config.toml
n_kv_head = 4
norm = "layernorm"
qk_norm = false
tie_embeddings = true
init_std_o = 0.00637
init_std_down = 0.00637
lr = 0.000709
weight_decay = 0.37
warmup_steps = 380
batch_tokens = 65536
seq_len = 512
train_tokens = 379800000
steps = 5796
Each number is 128 + 32 x the weight over the matrix's rms, rounded and kept within 0 to 255. Layers, rows and columns count from 0.

# layer 14 MLP up, 512x128, rms 0.0711, rows 134-158, columns 64-127
[[124 159 153 143 185 221 106 118 132 111  91 111  67 123 145  74 168  91  87 138 167 111 169 131 142  99 161 157  94 116 128 145 125 107  94  65  86  69 138 159 185  90  45 105 106 154 165 203 155 172 164 112 128 161  75  45 151 169 158 175  68 163  88 102]
 [149 143 177 123 148  92 101  77 148 142 135 115 104 145 177 152 107 143  95 201 110 144  95 104 160  55 125 137 100 144 178 102 166 116 134 112 125 125 134 145  79 124 114 112 151 136 106 151 136 123 126 100 127 118 166 174 152 112 140  48 131 146 104  90]
 [177  93 138 191  95 147  96 155 141 193 101 153 103 117 107 133  65 115 141  51 114 105 138 133 104  91 147  87 154 110 122 139 120 144 143 120 123  80 185 105 139  96 136 139 134 174  83 115 113  92 120 136 155 113 121 154 137 129  78 116 134 133 121 129]
 [ 81  90 125 129 129  91 117 157 141 106 105 118  84 142 121 117  81 178 121 122 125 150 153 134 102  49 103  91 173  83 182 143  85 117  76 117 151 114 107 177 142 210 173 128 109 197 119 139 161 170 121 141  70 127 106 138 142 132 127 110 102 146 121 135]
 [101 112 170 143 112 173 150 158  70 115 122 111 138  93 125 116 130  70 131 138 104 155 114 107 122  36 131 161 117 113 161 126 147 157 191  99 149 192 116  63 135 117  99  91 101 131 146  92 142 143 140 110 164 116 132 131 164 125 120 132 161 100 125  92]
 [117 221 142 169 126 176 124 166 120 200 116 157 167 227 136  75 151 124 100 104 174 124 176 117  99 153 124  76 125  45 108 198  72 108 128 124 113 149  78 107 114  73  83  61  57 149 106  76 140 182 144  83 101 126 112 180 129 139 144 113 125 138 193 144]
 [123 132 139 167 107 119 106  86  97 147  75  92 115 141 151 132  66 113  95 142 115 143 125 115 142 121 122 142 129 123 105 132 151 140 188 107 105 170 102 112 108 130 118 123 120 148 118 142 158 133 104 127  96 135 107 110  88 113 141 113 119 105 145 125]
 [112 154  84 192 123  90 141 123 114 100  99 144 101 160 107 133 177  75  69 120  80  89 108  89  63  99 123  58 114 160  99 141 179 119 102  96  96 173 106 138 181 143 133 125  93  70 106 184  89 133 130 101 115  63 157 104 183 107 126 140 140  95 167 107]
 [ 67 126 112 154 140  98 139 103 173 169 118 147 160 160  78  73  89 139  82 157 116 186  42 132 161 113 143 161 132  43 135  99  93 156  87 111 152 149 158 184  80 149 110 110  94 149  83  81  81 162 128 148 107  80 196 152 154 166 171 123 184  87 159 122]
 [157 152  90 146  80 119 102 147 146 158 158  86 139  89  76 154 150 156 137 109 129 118 125 134  88  76 161 133 150 126 157 121  86  98  93 100  89  77 124 163 121 165 160 103 110 126  96 152 127 185 122  99 148 116 126  82 135  96 128 134 125 106 120 182]
 [127 148 135 122 126 119  98 135 106 102 182 130 113 151 142 110 162 127 121 165 112 118 111 133 108 104 120 206 148 140 125 160  96 116 110 123 133 139 134 153 145 118 105 117 121 128 119  83 144  87 161 133 145 159 148 130  99 117 121 161 100 121 146 109]
 [ 97  63  59 164  89 110 115 136 103 126 154 120 103 126 143 140 123 137 126 165 118 150 107 111 105 115 138  99 140 128 119  77 160 139 113 129  90 135 119 179  87 111 146  90 154 135  89 131 107 141 130  69 146 161 123 165 126 106 125 124 141 135 150 125]
 [178 129 136 154 174 137 116 161 157 164 130 121  98 131  84  88  41 146 125  83 103  77 156 116  54 111 113  90 172 105  95 142 176  94 127 130 121 156 130 134  95 143 146 117 152 167 107 110 136  85 142 111 148  93 194  89  93 212 178 150 117 126 142 107]
 [ 87 172 218 154 106  83 112 180 202 141 112 150 110 128 118 191 108 119 113 105 115 141 118 156 157 160 151 130 108  79 149 116 168  92 190 137 129 105 115 139  85 150 134 118 129 129 113 124 135 118 139 113  99 111 104 128 130 151 110 145  97  97  97 184]
 [106 126 145 139 106 138 138  82  79 185 118 118 108 120 101 153 122  88 153  87 120 127 102 107 181 122 127 128 149 132 108 136 175 149 132 142 124 116 135 154 137 115 105  90 130 120 132  86 138 129 108  76 105 165  55 165 127 191 137 145 120  83 110  99]
 [177 123  81 148 107 117 122 153 130 168  91 157 150 113 160 110 115 167  95 104  71 197 106  96  90 116 158 125 136 156 187 127 129 107  86 121 127 149 105 119 163 211 111  81 126 129 118 150 134 190 169 128  54  77 180 143 134 136  92 114 100 128 141 203]
 [140 133 130 124 151 166 148 123 136 120  92 123 133  99 117 198 111  80 125 124 102 142  81 117 143 100 131 120  86 103 148 119 110 116 111 120 121 149  95 158 143 125 185  97 102 152 141 145 136  98 124 157 104 110 108 112 158 124 105 135 144 147 119  98]
 [149 132 134 136 165 156  82 157  93 110  82 113  62 118 113  97 114 111 163 112  83 129 124 133 139 144  83  99 177  91 163 155 150 100 128  84 112 147 169 143  70 121 106 144 112 151 159 117 115 141 132 123 120 139 117 105 123  93 154 126 120 125 121 108]
 [111 130 145 165 108 162 134 156 151 174 151 113 131 125 129  90 108 133 103  85 160 178 135 129 139 120 122 121  86 149 110 102 102  94  85 126 131  97 152 149 111 135 129 112  99 172 101 129 102 144 154 136 104  89 106  84 126 111 122 164 167  98 127 108]
 [121  65 162 109 108 125  80 185 118 122 160 129 130 109 100 126 106 104 163 121 184 180  89 125 116 123 132 144 140 135 166  46 123 138 123 134 100 104  97 127  63 117 130 151 137 151 154  81  90  98 147 139  98 126 142 128 130 153 111 136  93 118 115 135]
 [125  86 130 102 124 117  80 162 109 147 154  99 157 101 109 120 132  97 102  98 106 127 126 128  80  74 175 128 108 183 214 113  61 113  97 111 137 130 116 172 156 206 116  97 101 127 135 138 122 194 118 162 173  60 140 118 163 141 117 100  76 110 148 129]
 [102 169 139 101 157 139 117 145  98 101 153  87 134 112 155 131 160 103 112 150 145 114 150  89 145 120 139 132 135 119 118 117 137  86  98  61 120 159 116 154 111 119 173  71  68 102 154 127  45 166 128 115 177  91 143 103 153 120 142 109 201 103 140 119]
 [127  85 217 161 203 162  88 118  98 111 100 163 162 138 120 106  89  86 109 124 164 164 145  44 135 109  90  96 183  72 155  63  89 174 157 149 140 189 120 109  95 116 172 108 126 148  81  75 110 106 162 104  81 137 136 111  84 170 135 134 120 150 155 107]
 [195 111 136 131 157 127 106 174  62 151 166  68  91 182 149  31 126 134 136  87 126 245 125  63  61 102  81 174 140  94  92 113 213  93  61  91 110 113  85  46 104 127 124 140 129 160 114  79 133  98 139 140 198 105 119 133 159 116 177 109 146 146 140  88]
 [130 136 124 134  93  79 133 186  90 177 134  86  70 155  94 144 129  76 126 155 194 149 100 117 164 159 135 153 114 183 118 130 141 128 152 144  72 157  74 106 155 151 140  92 145  93 135 155 102 108 104 138  95 133 102 110 164 127 116 143  80 102 143 129]]
# layer 14 MLP down (transposed), 512x128, rms 0.0489, rows 134-157, columns 64-127
[[127 130 157 126  78 133  94 142 157  74 125 174 193  93  88 189  42 109 205 126 101  25 148 130  85  34 105 129 139 119  65  69 132  55  94 151 101 140 144 144 109 196 112 117 209 153 129  83 168  42 141 149 104  51 142 162 137 120 246 111 143 169 169 157]
 [101 120  91 104 109 127 116 127 101 119 128 102 138 166 116 123 130 129 137 127 129 101 138 116 108 166 140 134 144 142  84 164 141 117 121 155 164 122 144 118 178 114 117 143 160 141 114 131 154 103 141 140 113 106 165 118 120 109 150 124 129 150 127 119]
 [ 92 146  83  87 150 110 141 118 118  94 157 175 109 123 147 130 111 168 166 158 113 187 124 187  84 165 107  82 142 111  71 140 115 136 156 133 138 123 201  90 144 122 121 122 113 101 145 116  93 123 141 120 103  70 119 150 130  95 126 120 101 147 155 175]
 [189 149 128  71 186 104  80 116  83 148 148  84 132 115  98 130 111 148 173 147  86 100  59 132 122 168 112 121  94 120 123 126 160 152 176 175  81 104 106 170 134 124 130 134 157  88 132  93 145 107 127 116 121 112 153 164 187 147 184 134 110 106 160 125]
 [130  90 158 118 161 185 149 110 130 135 130 174 114 147 109 110  96 160 133 120 148 135 173 136 144 103  91  91 132 135 151  90 138  85 119  98 143 172 119 116 101 156 155 130 141 157 104 110 128 115  93 106 187 112  66 116 152 122 104 108 136  86 134 161]
 [134  60 111 109 161 185  57 140 111 124 181  78 104  86 172 102 112 143 239 151 145  75 134 150 127 169 106  74  30 120 102 119 160 137 115  90 144 161 131 155 144  94 155  53  71 161  78  82 122 157 155  87  90 118 136 108 155  74 137 100 146 156 186 124]
 [170 121 185  81 167 113 112 120 179 124 156 105 155 119 136  75 137  99 173 112 103 144 146 105 177 154 111 111 126  97 174 126 163  89 118 129 125 205 145 134 101 123 115 106 149 167 113  90 126 153  79 146 149 155 117 116 111 128  65 191 178 116 115 134]
 [102 171 134 139 104 114  75 139 136 214 131  62 156 138 119 135 106 188 108  93 123  93  91 104 194 204 147 110  77 135 139  92 127  98 152 148 107 135 172 160 136 105 103 117 147 113 180 172 175 171 121 195  55 157  54 146 108  87  86 145 138 109  92 106]
 [101 121  89 176 167  95 114 124 156 146 103 135 150 148 166 135 117 191 114 158 154  65 101 180 120 119 109 111  90 132 216 113  77 163 190  74 181 107 114 114 140 119  61 126  87 149 108 140 150 144 134 144 175 123  34  83 162 143  74 162 154  96 124 151]
 [104 131 117 128 150 112 168 180 169  89 134 151 131 121 171 112 125 128 120 127 141 138 112  97 150 182 134 144  83 124 126 110 112 150 140 103 107 129 193  89 156 144 161  90 135 124 118 134  96  94 134  74 182 139 165 146 158  68 107  76 137 127 153 116]
 [116 112 103 165 151 147 126  64 108 126 128  41 129 145 176 137 102 114 132  74 136 116 108 126 157 136 130  69 140 136 108 127 138 168  88 137 103 151 104 103 126 155 129 164 124 104 145 133 145 141 112 172 117  94 151 161  92 120 148 129 158 120 122 164]
 [119 142 155 110 118  98 172 102 125 140 120 133 139 133 120 117 154 106 108 192 157 123 186 147  93 184  98 163 147 110 153 108 103 106 135 116 146 114 147  77 160 132 127 139  84 126 159 109 134 151 149 144 134 118 138 161 127 174 134 123 112 115 139 135]
 [123 153 181 102 126  99 135 103 103  75 115 173 117 119 139 164  95 146 146 167 115 136  71 160 101 115 153 105 137 112 113  85 128 169 144 151 119 125 130 172 166  62 189  84 125  52 177 149 129 182 149 108 136  97 132 113 126 129  86  90 108 163  82 116]
 [ 79 127  77 109 103 121 175 155 104 116 135 146 117 126 160 158 125 180 188 103  69 137  94 158 144 163 120  92  46 133 107 136 142 156 172 158 112 192 146 159 132  91  94 187 119 115 169 121  90  67  87 107 132 189 105 121  95  99 175 152 126 106 130 136]
 [109 123  67 152  91 122 135 193 160  88 169 133 139 104 154 156  90 109 129 167 152 149 123 159 135 166  79  89 115 132 161 160 137 135 136  90 158 118  93 121 149 114 202 127 100 149 116 156 110 144  93 109 146  98 121 136 100  54 130  49  95 205 156 189]
 [126 111 190 160 199 135 116  62  48 103 137  88 106 135  75 125  89  83  90 124 159 141  84 207 120 140 158 132 156 118 102 120  79 157  90 142 156 128 128 141 163  85  80  52 137 183 133 121 104 149  93 140 103 124 120 141  97 191 147 149 124 150 139 144]
 [ 83 116 110 138 103  86  80 114 134 113 147 110 140 143 150 123 108 160 125 149 135 134 179 159 134 161 126 114 132 167  98 155 143 149 123 125 136  99 192 117 125 136 125 134  99  97 110 157  98 151  56 116 101 119 171 171 129 125 109  94 156 100 109 152]
 [111 117  93 134 145 129 153  90  70  77 205 141 176 119 133 128 103 173  79 127 100 183  99 164  92 131 153 123  87 171  78 171 114 130 138 143 125 126 124 123 103 137  93 156 144 143 146 141 144 135 119 140 117 126 142 167 143 137 151  72 158 142 129 129]
 [120 113  97 105 134  93 187 139 176  61  81 128 184 120 157 157 122 122 138 154 136 194 139 167 133 213  84 145 149  96  92 103 112 149 140 147 102 110 122  75 153 145 122  86 152 134 125 125 140 139 128 102 128 130 142 118 138 129 110 149 130 141 104 136]
 [197 158 126  77 100 144 185 150 125  84 137 113 116 160 143 160 148 103 177 196 148 161 155 194 131 100  93 122  98 143 169 132 171  55 122 117 151 110 102 114 125 199 124  70 169 127 126 121 118 117 121 119 128 103 154 177 129 133  16 136 105 100 144 107]
 [148 112 129 107 188 159 134 145  37  76  90 116 103 125 116  72 224 200 168 139 145 162 105  85  85  96 119  71 132 161 163  64 120 130  89 137 156 180 189 100 116  65  88 171  73  85  73 116 161 127  83 121 159  98  72 120 217 155 121 108 127  83 121  94]
 [ 91 148 167  99 115 151 134 118 176 158 179 107 114  91  85 119 186 176 123 165 119 139 160 105 136  93 162  85 100 161 110  79  67 117 164 100  99 117 133 142 118  84 101 134 119  81 139 153 106 153 121 110 139 104 168 142 162 122 235 140 126  79 149 109]
 [ 79 136 108 191 121 137 130 105  89  98 119 113 160 174  84 146 165 125 110 111 124 105 154 190 132 135 156 180  79 164  82 117 129 123 137  61 121  81 110 150 131 110 107 155 113  72 166 108 152 172 113 182 125 148  34 166 134 107 131 123 158  98 142 175]
 [132 123 199 181 151 114  65 148 162 106  39 143  80 111 136 138 113 169 142 102  64  99  96  58  84  55 136  98  69 219 191 146 113  90 126 143 147 109 138 118 183 133 173 121 102 123 105 174 116 220 135 117 167 162 120  79  96 166 127 165 162 120 192 149]]